Part of a small language model's weights: MLP 2048 SwiGLU, 106M parameters.
Each number is 50 + 12 x the weight over its row's rms, rounded and kept within 0 to 99. Layers, rows and columns count from 0. The size before them is the row's rms in percent of the matrix's.

# layer 4 MLP gate, 2048x768, rms 0.07, rows 1427-1453, columns 256-511
097:57 58 66 36 47 49 47 37 42 30 51 49 41 47 49 33 54 35 38 56 55 62 40 40 52 42 44 46 43 50 61 32 52 71 42 41 54 81 52 41 47 47 61 62 71 40 87 42 61 65 45 52 46 67 40 49 33 38 35 42 62 63 71 51 40 49 47 33 62 44 30 43 57 37 59 48 42 49 46 33 55 66 34 43 46 36 71 38 65 52 52 31 54 52 37 49 63 57 59 65 54 49 37 67 41 41 54 56 55 40 44 45 52 24 54 35 41 51 24 42 48 64 43 56 58 29 48 55 46 62 59 34 43 65 47 52 47 53 48 48 16 32 34 33 36 52 52 41 45 53 44 69 60 47 41 41 57 58 63 66 57 47 48 57 56 53 59 53 33 46 41 38 55 65 60 47 46 45 60 50 68 45 36 26 60 40 54 56 62 55 44 41 57 34 33 55 14 40 21 54 52 46 55 50 58 41 63 58 58 45 54 49 47 52 58 66 46 49 44 21 30 57 63 33 58 70 35 45 55 55 36 72 36 49 51 61 46 33 38 73 39 59 65 36 52 35 52 44 45 47 33 17 50 63 58 51
101:49 52 63 28 43 76 57 41 58 64 47 49 50 34 47 79 42 59 57 37 46 46 54 45 64 69 49 62 50 56 51 44 24 45 58 56 54 39 68 44 66 23 49 68 70 63 50 34 38 36 27 52 39 27 61 49 44 39 44 44 33 57 48 46 49 58 57 57 47 56 48 58 51 69 43 45 41 52 49 69 53 61 66 46 37 65 31 49 35 50 49 61 31 38 54 59 71 50 62 39 33 64 38 45 75 53 44 51 69 55 58 52 47 63 53 34 33 61 67 47 48 48 57 47 50 54 55 16 49 50 54 51 58 65 60 52 70 64 28 45 40 59 54 49 59 64 55 29 57 54 32 77 48 63 52 62 60 29 40 54 44 66 42 72 68 66 56 53 35 56 58 44 43 59 41 39 56 56 72 48 41 42 49 37 48 38 43 72 51 39 50 57 42 56 65 60 38 52 52 30 46 24 34 44 64 45 58 44 51 68 65 68 60 45 60 60 55 49 29 44 35 79 55 43 61 21 64 65 53 56 64 50 50 46 54 47 58 42 46 52 57 51 62 32 44 49 56 49 87 45 47 32 49 51 60 39
097:63 33 19 39 39 61 42 33 53 52 61 46 43 44 34 52 52 44 57 53 53 61 36 49 33 53 47 50 56 39 64 41 62 41 52 66 52 56 55 61 52 50 38 39 54 29 27 45 54 50 45 38 48 67 47 42 33 49 51 59 58 56 41 50 57 52 64 46 34 52 44 39 67 49 60 56 55 44 36 46 46 45 43 57 36 73 69 39 48 57 47 61 57 56 48 40 69 43 64 33 57 41 66 72 50 29 47 61 57 48 27 58 35 36 62 41 33 53 51 64 57 57 61 31 37 54 48 37 60 59 57 60 46 51 53 61 59 82 47 45 64 66 66 82 29 36 59 65 46 61 61 47 46 42 47 28 35 57 55 41 38 58 47 39 40 46 56 42 55 31 68 49 46 36 36 59 57 62 47 80 62 38 59 48 51 38 54 42 86 66 55 49 46 30 46 32 74 47 41 36 63 56 45 51 55 41 34 53 62 62 66 51 32 75 49 53 41 49 65 50 43 32 50 42 46 64 67 69 19 31 74 45 56 27 42 37 38 21 23 58 46 59 42 77 68 43 53 72 54 49 49 55 41 47 57 60
096:20 44 55 38 50 37 50 45 28 54 61 60 49 40 65 69 64 65 49 44 46 72 34 40 74 41 60 49 41 55 51 20 56 57 67 64 52 58 47 55 52 61 43 70 53 58 27 41 43 49 69 59 34 43 50 47 46 48 37 38 54 51 47 50 55 38 49 23 56 45 52 40 50 65 38 56 58 51 64 32 78 70 67 49 44 45 36 56 40 50 35 43 57 51 36 46 58 49 34 60 46 41 46 53 46 42 59 49 55 50 45 59 78 43 41 44 53 55 53 53 30 35 50 45 43 49 45 29 50 42 62 52 58 33 66 52 46 58 41 66 62 46 41 41 54 68 31 36 49 62 55 39 33 54 65 70 48 45 53 54 60 45 49 68 67 49 33 62 36 62 51 57 49 22 36 48 36 74 41 51 66 67 49 47 45 41 66 44 42 63 55 61 50 34 53 47 43 51 49 47 82 50 54 51 43 62 37 72 47 41 54 44 62 42 48 61 46 42 45 45 55 48 53 56 48 58 56 62 61 53 40 42 39 33 39 37 57 40 62 43 47 55 29 33 61 29 52 56 57 51 59 72 50 60 47 40
095:46 41 64 42 54 53 37 63 37 42 50 42 45 44 61 43 55 36 48 74 66 44 49 56 57 67 45 57 56 55 49 40 39 32 56 58 59 58 36 27 65 44 50 40 63 42 29 28 51 62 55 45 64 32 44 42 37 08 38 43 40 60 52 50 56 38 52 57 64 56 60 54 73 38 51 59 44 77 13 53 48 38 57 38 52 51 39 53 42 62 36 56 61 52 45 40 40 58 61 42 63 25 43 18 57 50 63 48 43 43 60 72 40 57 48 45 48 40 24 52 46 47 48 32 43 57 53 38 39 58 32 52 35 55 60 48 59 68 41 64 51 66 69 44 34 51 68 46 58 47 57 58 44 52 65 58 46 52 36 68 50 65 44 61 45 66 61 37 44 47 45 52 52 66 54 42 44 60 49 57 39 45 57 49 63 44 60 51 47 35 45 24 43 68 49 70 60 39 43 45 61 42 34 20 46 58 31 68 72 35 58 57 79 37 27 50 71 47 44 43 54 46 42 86 57 69 55 30 46 49 56 66 52 44 53 69 49 67 51 45 75 62 34 66 62 80 37 53 40 59 67 33 47 55 51 55
097:59 44 42 55 40 41 51 65 26 52 62 39 38 46 46 60 60 42 44 59 68 59 48 45 56 45 34 51 64 66 37 52 53 50 83 64 37 58 51 39 71 52 42 48 57 54 61 57 45 55 59 68 50 44 43 66 61 42 57 31 59 31 48 41 35 46 42 47 39 32 46 69 80 56 43 71 66 46 38 42 61 56 56 50 39 53 56 42 57 36 54 38 40 42 45 38 38 54 34 69 41 67 57 63 58 56 60 37 44 50 33 44 27 28 41 60 37 38 42 44 58 49 16 52 43 42 54 59 69 56 52 45 44 46 38 39 59 40 60 54 48 38 54 45 46 56 49 35 21 68 39 67 43 35 42 40 48 61 45 63 45 49 33 59 51 45 40 61 61 45 65 11 57 65 31 52 64 42 59 48 43 48 38 54 47 59 61 43 33 37 58 57 63 67 38 55 68 66 62 51 48 44 29 64 69 58 52 60 70 49 69 51 56 15 47 68 44 60 52 52 70 54 84 59 51 67 53 44 47 53 54 54 63 52 70 42 53 41 54 47 54 60 43 43 51 41 46 75 47 39 57 55 18 32 70 76
105:40 46 12 38 48 58 69 42 37 53 63 41 39 47 36 58 61 48 30 48 39 39 40 72 54 44 34 43 57 32 47 33 41 49 63 62 42 61 73 33 64 55 56 39 28 57 27 51 42 55 50 45 40 68 57 52 59 71 38 58 67 33 68 41 26 56 43 47 39 61 60 46 62 65 53 58 41 40 57 64 47 33 39 42 78 70 35 65 33 52 48 26 50 58 39 72 61 48 44 42 38 76 48 65 46 64 58 69 58 48 74 35 39 36 30 53 57 53 46 49 56 36 39 41 61 49 48 82 37 57 46 47 72 49 44 47 59 44 39 59 63 66 67 37 38 42 64 37 60 25 49 46 64 63 43 76 42 61 42 55 52 43 46 42 41 64 45 42 43 55 64 63 58 42 28 37 41 39 54 38 54 58 41 42 64 40 29 79 64 42 58 45 58 41 37 54 21 43 41 54 41 45 56 48 59 57 71 59 43 56 56 69 39 36 60 52 39 37 74 43 35 43 61 52 60 24 46 52 47 35 37 43 51 17 49 42 51 76 36 45 41 37 62 55 63 53 54 48 50 51 58 39 62 47 64 41
098:46 25 34 45 54 55 52 37 51 53 55 56 52 66 49 40 49 35 49 35 55 47 70 33 50 27 34 64 44 49 71 48 49 54 69 49 63 56 52 44 52 48 47 46 61 46 62 47 58 34 59 71 44 48 50 36 53 67 46 68 37 44 36 56 42 35 38 47 52 39 45 40 52 47 50 65 55 43 42 45 38 55 50 38 58 49 47 60 37 52 63 59 52 50 44 51 28 53 76 71 42 33 66 48 45 77 57 64 46 37 48 30 31 43 39 51 48 44 62 60 38 25 53 70 69 68 62 67 54 50 52 69 15 47 37 31 44 51 42 52 53 38 56 46 51 76 30 61 49 58 46 54 56 46 44 30 58 60 62 56 22 40 68 52 71 54 39 58 49 73 41 52 70 44 56 49 29 51 60 60 59 26 52 40 53 41 44 66 61 48 45 44 44 44 58 46 35 29 60 45 49 55 55 60 48 78 39 34 28 40 64 62 51 43 67 34 37 66 51 43 54 45 56 49 52 41 49 57 38 52 50 45 30 21 50 60 67 52 48 41 70 49 36 58 60 39 66 54 48 61 44 56 51 51 51 58
097:47 22 48 32 59 43 44 57 45 41 58 64 64 15 49 41 45 48 59 70 46 47 25 45 44 47 38 51 52 59 49 45 48 38 61 42 37 47 38 32 55 58 58 56 53 56 48 59 57 71 18 45 56 51 57 45 54 46 58 65 55 49 47 55 46 37 42 91 57 73 47 60 50 42 54 62 38 66 39 61 47 59 58 53 58 71 59 39 48 66 73 57 56 49 54 61 23 47 70 31 60 36 53 64 76 63 51 54 55 78 55 51 67 44 51 69 61 50 48 56 39 34 60 65 33 42 43 69 44 58 31 41 41 45 41 52 69 49 57 58 55 48 64 37 32 47 57 55 52 60 42 54 53 51 52 44 40 46 36 85 45 47 36 76 55 43 59 46 41 90 28 47 71 74 68 55 42 58 50 60 38 52 69 39 41 37 67 39 49 48 37 48 42 33 38 51 44 32 50 44 52 53 66 49 43 62 53 56 72 53 55 38 44 71 42 42 60 46 41 52 64 48 43 58 29 54 55 45 52 59 47 53 48 53 51 63 69 44 49 47 42 63 50 71 63 46 17 30 51 43 64 61 51 27 45 68
097:55 47 40 53 44 59 74 39 34 52 44 60 52 61 56 57 50 52 40 26 45 52 44 55 44 46 46 42 56 55 27 45 49 64 65 51 67 31 41 49 53 71 47 22 57 56 57 72 70 62 42 31 61 33 49 40 64 39 36 53 47 41 68 47 68 45 18 41 48 31 61 49 30 52 36 29 42 59 68 35 57 47 30 56 36 45 60 61 53 38 83 54 51 75 45 46 66 47 38 42 53 36 49 42 40 62 31 32 33 68 62 57 52 60 41 39 56 68 27 67 46 57 58 56 57 61 62 53 63 46 64 68 31 77 55 38 53 39 30 42 60 48 70 47 42 64 58 44 42 41 32 46 46 57 50 32 34 50 52 47 47 53 49 45 58 44 31 63 57 50 36 55 33 65 47 37 42 58 46 60 60 46 48 61 39 42 41 52 44 42 46 57 44 58 64 29 50 34 51 57 44 57 22 50 51 56 67 16 50 48 52 43 51 48 68 34 51 33 59 56 56 47 54 50 34 58 64 43 36 58 43 56 26 47 72 31 70 60 19 65 51 33 48 51 22 45 50 60 53 33 61 54 38 69 56 36
096:58 48 52 54 47 63 35 69 71 45 52 62 57 31 54 40 85 50 36 40 32 45 33 29 57 59 56 42 30 63 76 60 50 40 70 69 38 71 65 23 28 25 46 45 46 34 50 47 61 53 38 49 35 49 45 55 43 60 46 37 69 46 66 63 66 49 61 60 67 35 57 57 64 54 50 58 40 58 40 39 57 59 35 57 52 57 36 18 42 31 61 40 37 65 59 51 60 47 38 60 52 40 69 47 61 55 41 52 56 48 54 55 46 56 62 50 55 45 44 57 48 49 65 50 26 39 29 39 57 65 52 43 54 39 55 38 57 62 34 53 50 48 49 51 36 61 54 42 34 59 62 54 57 60 50 45 42 47 48 72 48 77 17 69 44 37 61 50 53 49 51 22 24 30 56 54 43 55 37 47 33 46 68 45 47 46 45 38 48 63 56 32 34 24 59 47 52 43 47 43 47 63 60 39 48 34 42 51 46 56 64 52 64 51 49 39 45 72 58 41 52 40 54 47 46 42 30 54 39 46 62 46 54 80 38 70 67 54 50 38 26 46 61 48 69 57 36 39 56 26 51 44 41 39 71 47
100:46 41 63 50 60 76 50 49 58 62 31 39 55 64 40 42 42 32 31 49 44 53 60 27 58 62 82 55 51 50 57 51 37 58 31 62 53 47 50 46 40 67 58 63 45 41 36 67 43 36 49 63 18 47 66 53 51 69 58 45 41 68 56 58 41 55 59 63 46 26 34 57 56 42 31 40 45 20 49 60 63 50 37 58 69 51 47 54 59 54 43 61 50 42 56 37 37 55 45 40 47 62 67 44 67 55 53 65 45 50 52 44 32 46 45 47 53 55 52 36 54 31 50 30 52 40 53 65 32 45 56 51 66 60 49 42 65 30 65 54 57 33 52 40 57 23 21 57 70 50 60 38 48 51 40 55 34 46 53 61 66 58 47 57 51 49 36 75 61 56 52 30 47 51 29 40 53 57 33 24 63 41 64 40 43 85 59 59 48 55 62 40 63 54 40 52 53 56 51 58 55 65 43 33 82 74 37 56 59 57 57 35 72 35 50 50 27 50 63 46 42 56 31 50 50 68 46 60 49 52 52 51 69 46 58 51 53 60 64 78 40 52 60 45 43 69 69 43 53 38 40 44 36 63 57 50
094:47 50 29 47 31 59 43 63 50 55 50 24 40 53 56 33 48 58 42 45 67 59 63 80 32 49 61 49 48 35 32 57 40 50 44 34 36 36 57 35 37 77 50 49 41 44 71 44 49 64 30 56 64 44 55 79 34 59 67 43 35 56 58 48 53 59 56 59 52 39 38 32 44 53 58 48 54 70 39 35 48 62 71 40 50 65 66 21 60 51 66 49 37 43 64 43 47 45 47 54 66 38 43 45 57 29 15 55 61 57 35 32 58 28 19 42 33 39 40 40 55 30 52 44 60 43 37 56 35 41 50 47 45 54 54 49 45 52 62 67 61 51 43 56 39 42 46 58 49 84 63 60 35 59 31 41 51 58 66 48 53 64 41 41 51 56 61 57 47 63 44 50 45 53 64 61 46 51 42 50 52 36 63 34 51 57 63 65 51 50 76 55 60 64 63 59 44 36 73 62 34 34 58 56 50 56 62 67 40 78 35 26 48 54 53 87 49 62 62 65 60 64 54 58 75 52 53 59 56 61 45 43 54 30 47 44 50 57 35 47 51 47 40 53 46 40 48 54 64 56 29 54 45 56 56 80
097:39 30 45 33 26 51 46 31 25 46 32 31 54 40 55 35 45 60 48 68 62 37 52 34 54 70 48 32 52 54 41 33 61 66 42 49 60 58 65 45 55 57 69 57 42 58 36 57 51 33 49 58 43 59 50 50 73 55 41 36 54 52 46 40 74 59 52 74 66 43 45 41 57 52 59 57 57 50 65 45 51 56 49 48 50 45 26 67 28 31 48 52 49 42 45 35 44 68 30 57 57 48 18 65 46 64 50 73 54 43 56 73 63 34 44 60 39 65 64 61 41 60 53 53 52 38 59 52 35 45 53 31 26 74 31 32 53 39 41 53 42 58 72 50 47 57 69 27 73 48 46 46 48 53 66 51 56 35 68 60 52 34 59 56 57 63 80 62 74 53 58 43 59 51 64 50 68 43 53 56 40 39 54 61 54 54 57 59 48 45 36 33 51 33 50 50 33 48 55 45 42 40 74 65 49 47 48 64 59 49 66 33 38 49 46 53 62 63 35 67 37 42 38 56 55 55 48 54 21 66 43 49 39 60 56 52 48 58 59 54 26 55 69 62 54 39 58 57 42 33 41 45 33 43 46 44
105:68 39 37 42 70 45 41 32 41 59 67 36 45 10 43 52 68 43 66 54 40 66 71 58 61 54 43 51 38 53 37 43 57 38 46 42 43 53 40 47 38 45 44 51 66 50 59 61 48 44 45 56 56 48 32 52 53 54 52 37 65 58 49 37 43 41 41 35 53 60 64 38 55 41 31 63 56 41 42 38 53 69 29 51 58 43 62 43 63 45 50 42 40 74 35 66 44 59 62 16 71 53 62 60 32 58 47 39 47 54 26 57 59 60 40 45 64 46 33 51 66 38 55 59 49 46 36 17 54 75 57 45 69 44 61 66 48 22 51 58 55 37 57 30 31 46 41 50 44 51 56 44 61 57 50 66 63 31 41 57 53 46 57 65 52 73 66 43 52 42 54 44 41 44 66 50 15 56 21 57 59 48 63 70 71 52 50 64 71 58 65 42 47 59 63 59 51 25 46 60 33 65 44 27 53 57 36 61 32 51 56 50 26 54 54 37 71 50 44 49 59 49 44 52 28 39 53 60 58 43 29 65 32 42 43 32 50 54 44 57 43 71 45 32 41 40 58 45 46 40 53 58 67 51 43 70
109:29 42 44 27 61 52 34 69 47 40 62 57 57 55 57 40 55 54 56 54 48 26 53 48 53 55 48 40 49 44 60 37 42 50 27 33 62 57 50 59 48 65 66 35 53 56 50 42 51 40 80 31 85 55 52 41 53 45 67 13 41 39 38 43 37 26 58 39 37 53 48 66 44 38 60 39 47 54 49 51 31 46 45 36 67 50 47 45 63 58 60 71 67 60 56 45 35 21 39 41 43 52 62 55 38 23 76 44 57 60 46 49 42 52 46 63 16 55 51 43 52 33 46 79 50 32 48 55 44 62 54 53 43 43 63 69 33 49 39 62 46 41 46 48 56 44 21 43 58 57 58 68 41 78 58 56 41 72 33 50 62 49 42 52 51 34 53 52 52 70 37 48 58 66 41 27 36 35 68 65 27 48 44 49 45 60 46 48 49 38 64 75 39 58 34 44 32 34 39 47 39 59 45 61 44 62 48 45 52 61 41 35 51 62 66 43 61 78 84 63 62 46 60 44 48 56 63 52 43 54 43 59 37 49 36 56 40 51 34 34 26 69 59 52 63 62 49 34 41 50 59 41 52 57 57 68
100:50 43 41 56 68 47 75 70 55 56 51 58 44 51 39 40 52 50 31 42 55 76 35 45 65 38 44 55 66 56 45 57 53 49 62 61 52 44 50 63 48 55 46 60 57 60 49 36 53 32 52 66 39 50 56 49 61 53 70 40 72 69 47 51 34 56 58 63 46 45 41 56 57 40 58 42 49 59 29 60 40 46 44 50 63 53 64 64 53 70 46 35 63 51 46 51 48 49 54 54 44 55 35 31 30 54 63 64 28 42 48 37 45 59 63 31 55 52 54 55 72 57 42 53 56 48 31 59 22 55 63 55 51 40 46 64 42 55 50 48 34 48 74 52 41 48 58 43 62 43 54 60 40 48 38 45 37 63 53 53 34 45 26 54 58 59 57 60 57 46 69 63 63 60 41 61 40 60 51 57 61 32 79 26 34 52 57 51 53 56 55 59 56 21 49 37 64 59 49 53 62 59 58 33 52 74 54 58 48 64 41 44 72 44 37 40 37 46 55 70 38 51 42 50 65 53 78 44 48 37 60 23 28 50 50 64 27 60 62 33 53 44 31 41 58 72 40 71 44 42 60 43 61 24 45 34
099:57 44 59 37 55 66 54 27 76 53 35 35 54 40 45 32 44 46 31 54 39 51 60 48 48 69 48 61 28 42 38 64 60 51 59 48 56 68 57 62 59 61 34 59 43 54 37 35 66 54 14 61 43 71 54 51 53 68 60 32 74 17 65 47 44 27 41 45 39 56 43 58 50 50 55 33 55 27 65 28 46 35 41 48 59 68 54 44 37 46 40 47 61 47 51 60 48 36 59 45 60 34 64 45 63 48 42 49 49 51 57 39 53 49 42 34 31 49 43 53 57 56 70 59 38 41 37 54 46 46 42 44 48 60 78 64 34 43 55 47 39 46 55 38 71 60 46 66 55 62 44 83 63 55 51 38 36 33 42 36 38 52 53 35 57 43 65 57 38 29 40 41 61 61 66 58 63 23 64 78 44 66 79 54 67 56 51 42 34 57 71 43 26 43 65 51 69 48 32 47 62 39 71 67 41 32 74 62 43 51 61 48 31 68 30 54 33 56 68 35 44 65 34 46 44 62 51 47 70 67 56 42 44 31 38 45 46 70 61 50 57 53 61 56 49 44 69 35 66 58 68 55 49 61 40 51
101:42 49 29 68 51 62 49 56 39 71 42 57 43 43 62 54 43 31 33 56 39 65 56 63 60 19 53 34 65 45 65 57 45 28 41 52 38 73 62 50 53 37 43 59 62 45 51 30 48 41 63 55 57 65 59 20 38 39 57 60 57 42 51 47 49 66 38 63 59 49 39 52 37 46 63 52 63 45 47 63 60 35 54 50 35 30 47 44 54 53 39 52 50 61 44 47 75 48 33 48 56 31 59 53 40 66 58 49 42 33 61 56 44 43 49 49 68 51 57 56 37 50 23 56 43 40 65 49 73 53 65 64 74 42 61 61 41 34 62 55 46 63 78 69 56 50 73 53 61 47 46 56 57 50 57 63 43 54 42 47 50 53 63 81 35 63 35 40 42 44 54 67 52 59 59 50 42 39 67 54 28 39 67 68 41 50 60 56 74 66 45 42 40 49 56 45 69 53 43 55 69 42 48 37 38 64 54 57 32 70 37 43 59 69 29 40 57 16 69 53 27 37 54 58 46 45 30 45 53 46 46 58 64 41 56 59 60 61 37 40 46 57 45 58 25 53 55 31 56 47 60 33 29 56 60 41
099:58 52 30 48 38 48 50 28 52 45 54 34 28 62 56 88 40 41 71 35 41 41 62 36 31 32 50 64 46 38 42 35 61 55 65 49 52 67 46 36 61 58 37 40 20 26 60 54 46 57 59 56 18 51 55 66 80 52 64 64 49 62 49 42 36 47 46 41 48 73 49 52 48 75 40 54 40 48 39 32 42 48 40 26 76 49 64 62 52 46 53 52 54 58 47 58 39 51 37 61 39 66 42 59 50 50 46 65 48 47 63 43 67 28 38 52 51 47 57 63 59 42 60 65 62 49 27 59 46 50 67 39 55 64 30 60 45 57 50 47 28 40 46 63 50 36 41 46 50 65 44 65 55 34 48 50 62 64 40 64 59 29 45 50 32 38 67 50 72 56 64 51 37 35 41 56 44 62 55 53 49 22 37 67 51 57 36 44 67 37 56 42 26 32 46 49 64 67 69 44 63 62 41 47 42 39 63 38 32 56 42 51 70 65 49 68 63 65 56 35 41 55 53 50 48 70 61 40 44 49 65 28 50 43 62 47 45 54 72 60 48 60 73 62 24 67 62 62 40 51 26 49 44 56 47 38
098:40 49 36 54 44 38 24 59 45 38 30 39 54 51 48 42 21 45 33 53 59 41 69 35 55 51 41 70 35 33 52 48 57 62 40 54 64 47 51 57 36 33 54 53 57 52 33 59 45 55 42 24 15 53 46 45 50 65 50 59 42 46 37 56 66 16 56 36 38 58 35 53 48 45 53 52 60 49 61 38 36 61 52 59 58 53 53 51 30 58 38 49 61 44 58 45 68 42 48 50 49 55 68 61 28 52 57 52 38 49 56 53 55 52 55 62 64 57 54 60 65 65 42 61 53 61 63 50 42 56 47 48 54 60 61 39 66 39 43 39 61 54 44 55 63 55 59 61 48 46 44 42 39 49 38 37 61 70 48 42 62 30 76 31 62 55 29 45 22 39 64 32 74 52 55 59 49 34 62 32 56 36 42 49 48 49 57 57 64 45 42 62 42 64 57 54 69 59 55 47 38 91 44 46 59 41 53 46 41 62 55 50 41 31 31 25 62 29 44 47 43 42 67 41 65 56 33 60 60 53 65 71 62 69 56 57 48 50 49 45 36 39 61 51 47 58 63 67 36 61 31 37 46 51 77 52
103:42 51 57 54 64 74 46 67 72 63 47 54 41 50 60 43 58 51 53 65 42 43 41 70 57 71 39 38 78 57 49 52 46 49 58 71 44 53 51 61 36 54 44 61 68 54 41 49 43 70 63 59 69 32 68 59 51 49 58 37 64 47 62 55 55 53 78 49 58 66 38 25 58 51 61 60 42 64 52 58 56 70 42 34 52 47 61 54 52 46 58 30 43 66 59 37 31 52 45 59 47 56 59 48 59 32 67 55 52 55 34 47 55 41 24 55 37 56 74 49 58 47 41 57 54 57 51 27 37 55 49 55 71 36 54 43 48 57 51 39 53 64 71 47 42 58 41 42 32 62 48 59 34 60 42 54 47 48 53 59 38 65 49 50 56 36 31 52 49 54 39 57 50 03 59 39 43 69 60 38 41 44 54 55 45 53 62 74 48 20 47 39 60 63 60 59 60 57 65 67 66 28 59 43 58 39 39 58 69 47 32 23 23 58 33 61 56 39 41 45 68 38 52 52 50 76 51 54 61 62 53 37 72 67 57 47 42 54 37 31 48 54 44 55 40 38 45 63 54 68 45 41 53 36 58 35
103:59 46 41 42 48 39 48 45 36 42 21 44 47 35 49 49 38 38 56 58 40 65 50 56 45 62 59 49 59 33 52 50 67 29 50 35 39 34 68 55 53 61 38 33 54 41 52 51 47 35 45 53 66 65 63 42 43 47 32 55 45 58 46 47 64 64 28 56 44 37 33 63 53 32 60 59 54 62 50 64 41 51 48 56 66 44 40 46 60 62 33 49 47 55 59 61 40 53 66 27 29 35 57 49 52 62 46 71 49 64 55 54 45 38 44 50 50 35 55 58 45 52 46 44 69 24 46 65 60 44 46 41 45 32 54 50 76 53 46 50 60 35 59 51 55 45 49 52 55 60 65 38 27 58 76 43 19 81 64 48 77 37 30 56 60 49 48 56 48 51 32 66 61 51 44 54 80 40 57 36 56 86 54 53 54 49 41 55 72 54 56 64 35 45 48 45 49 58 31 48 43 75 39 43 62 44 51 44 40 50 48 32 47 44 64 31 35 51 50 63 36 62 57 50 35 13 58 52 70 34 48 60 45 56 26 41 22 56 58 69 28 38 36 52 40 61 57 29 83 47 38 55 43 56 58 58
096:50 52 32 67 60 41 53 61 52 28 43 53 68 28 73 46 71 78 63 63 70 63 36 23 53 57 64 59 52 74 52 38 54 51 40 59 38 48 58 46 65 67 47 33 46 65 31 50 52 69 87 35 54 47 37 71 53 40 48 55 58 59 49 38 60 68 64 30 42 40 22 65 68 66 32 60 63 55 41 40 71 49 55 52 65 55 73 46 40 46 40 47 57 66 55 45 39 58 58 54 50 64 50 21 49 68 30 56 42 65 29 55 49 64 45 38 47 65 33 54 71 38 66 25 46 57 54 51 37 55 55 64 63 47 53 48 34 83 48 41 55 67 51 55 42 37 59 50 60 50 58 32 45 68 62 52 46 41 42 51 52 51 44 48 24 26 45 65 48 32 52 44 48 32 47 35 59 55 45 40 50 48 46 39 67 55 35 70 47 60 63 57 53 45 73 62 40 55 27 72 47 35 75 47 64 44 56 52 51 58 59 47 36 67 53 49 64 42 42 58 45 52 60 60 44 26 55 45 49 77 56 66 61 45 64 53 35 54 39 30 69 58 44 49 27 54 37 57 50 73 54 41 56 52 51 60
096:37 38 57 81 37 50 75 40 49 43 44 68 55 53 62 52 55 57 40 50 38 40 46 50 57 29 46 46 63 55 47 75 53 56 72 69 76 82 55 69 44 34 32 60 58 53 36 55 64 79 52 54 56 40 50 51 59 28 50 45 29 44 45 58 58 57 48 66 46 57 36 51 60 38 45 45 46 51 62 81 49 69 29 34 42 41 62 49 58 62 33 47 58 48 38 49 40 46 40 60 52 42 38 44 54 44 57 27 43 46 43 37 40 52 51 21 53 41 39 56 41 67 46 44 25 65 74 53 61 54 64 50 60 25 71 65 37 20 63 49 48 56 75 36 35 46 62 72 43 54 55 62 64 64 44 68 44 32 40 41 65 50 40 63 60 25 63 37 56 45 37 53 48 52 61 54 31 58 48 48 33 76 45 52 47 62 51 39 42 43 47 39 68 66 35 41 35 46 80 69 37 52 51 60 49 51 66 34 54 38 34 42 52 37 17 59 51 47 54 35 51 64 54 41 44 67 54 57 44 51 51 60 58 48 64 48 48 54 46 40 43 56 66 50 62 60 55 43 73 33 74 24 55 37 43 47
096:21 38 45 31 34 39 33 56 30 59 50 52 67 64 39 24 38 39 25 54 57 47 56 67 48 51 39 48 44 43 55 42 71 50 38 60 34 43 74 32 62 22 79 45 41 45 50 33 44 29 48 41 58 42 61 63 53 36 48 62 42 34 55 56 49 57 34 42 30 53 57 47 51 41 63 57 41 46 50 39 57 49 62 57 54 53 40 69 42 67 51 39 53 47 64 59 46 52 51 47 59 46 64 66 32 55 75 45 47 40 68 48 24 50 30 51 45 42 78 58 32 68 45 53 28 43 14 46 71 47 40 20 60 44 39 64 61 52 43 61 59 58 47 55 29 51 50 44 54 52 51 44 41 49 68 46 66 71 54 56 46 66 64 60 57 56 52 50 46 55 60 41 47 55 70 31 47 49 53 51 61 59 45 69 31 25 52 61 49 43 45 70 44 46 50 61 44 45 45 43 64 60 72 48 48 50 53 54 52 36 46 58 49 48 43 39 29 54 54 39 45 40 61 49 67 53 66 61 51 53 63 62 40 47 44 44 46 56 83 37 57 51 62 57 56 73 34 44 29 57 55 57 51 41 72 54
097:41 35 48 61 53 69 69 57 54 60 53 54 38 41 55 43 66 32 49 48 55 69 66 54 28 44 42 55 59 42 65 43 69 34 44 35 70 57 43 60 35 36 30 57 66 44 53 44 54 44 26 60 56 66 39 50 58 46 68 61 49 29 54 60 53 49 47 55 62 61 40 50 71 56 59 52 34 51 37 52 63 54 55 58 48 35 46 37 46 35 54 25 31 43 40 61 62 77 58 37 51 61 51 54 32 55 58 43 50 44 62 51 51 72 63 58 41 64 67 42 72 54 48 53 62 43 48 51 33 28 53 41 47 48 35 48 39 32 46 45 61 52 76 35 62 55 51 37 30 72 68 66 51 53 28 61 30 39 51 51 37 37 61 48 73 67 54 57 42 41 54 42 23 44 40 48 46 65 45 54 43 60 40 35 56 65 43 53 50 55 35 64 69 60 52 36 62 47 58 57 57 57 41 44 49 56 57 41 48 56 33 45 33 36 62 67 55 59 55 42 48 54 32 58 49 27 57 55 52 56 54 43 50 37 70 45 34 47 25 64 42 71 48 38 33 70 37 40 45 67 61 50 33 74 57 33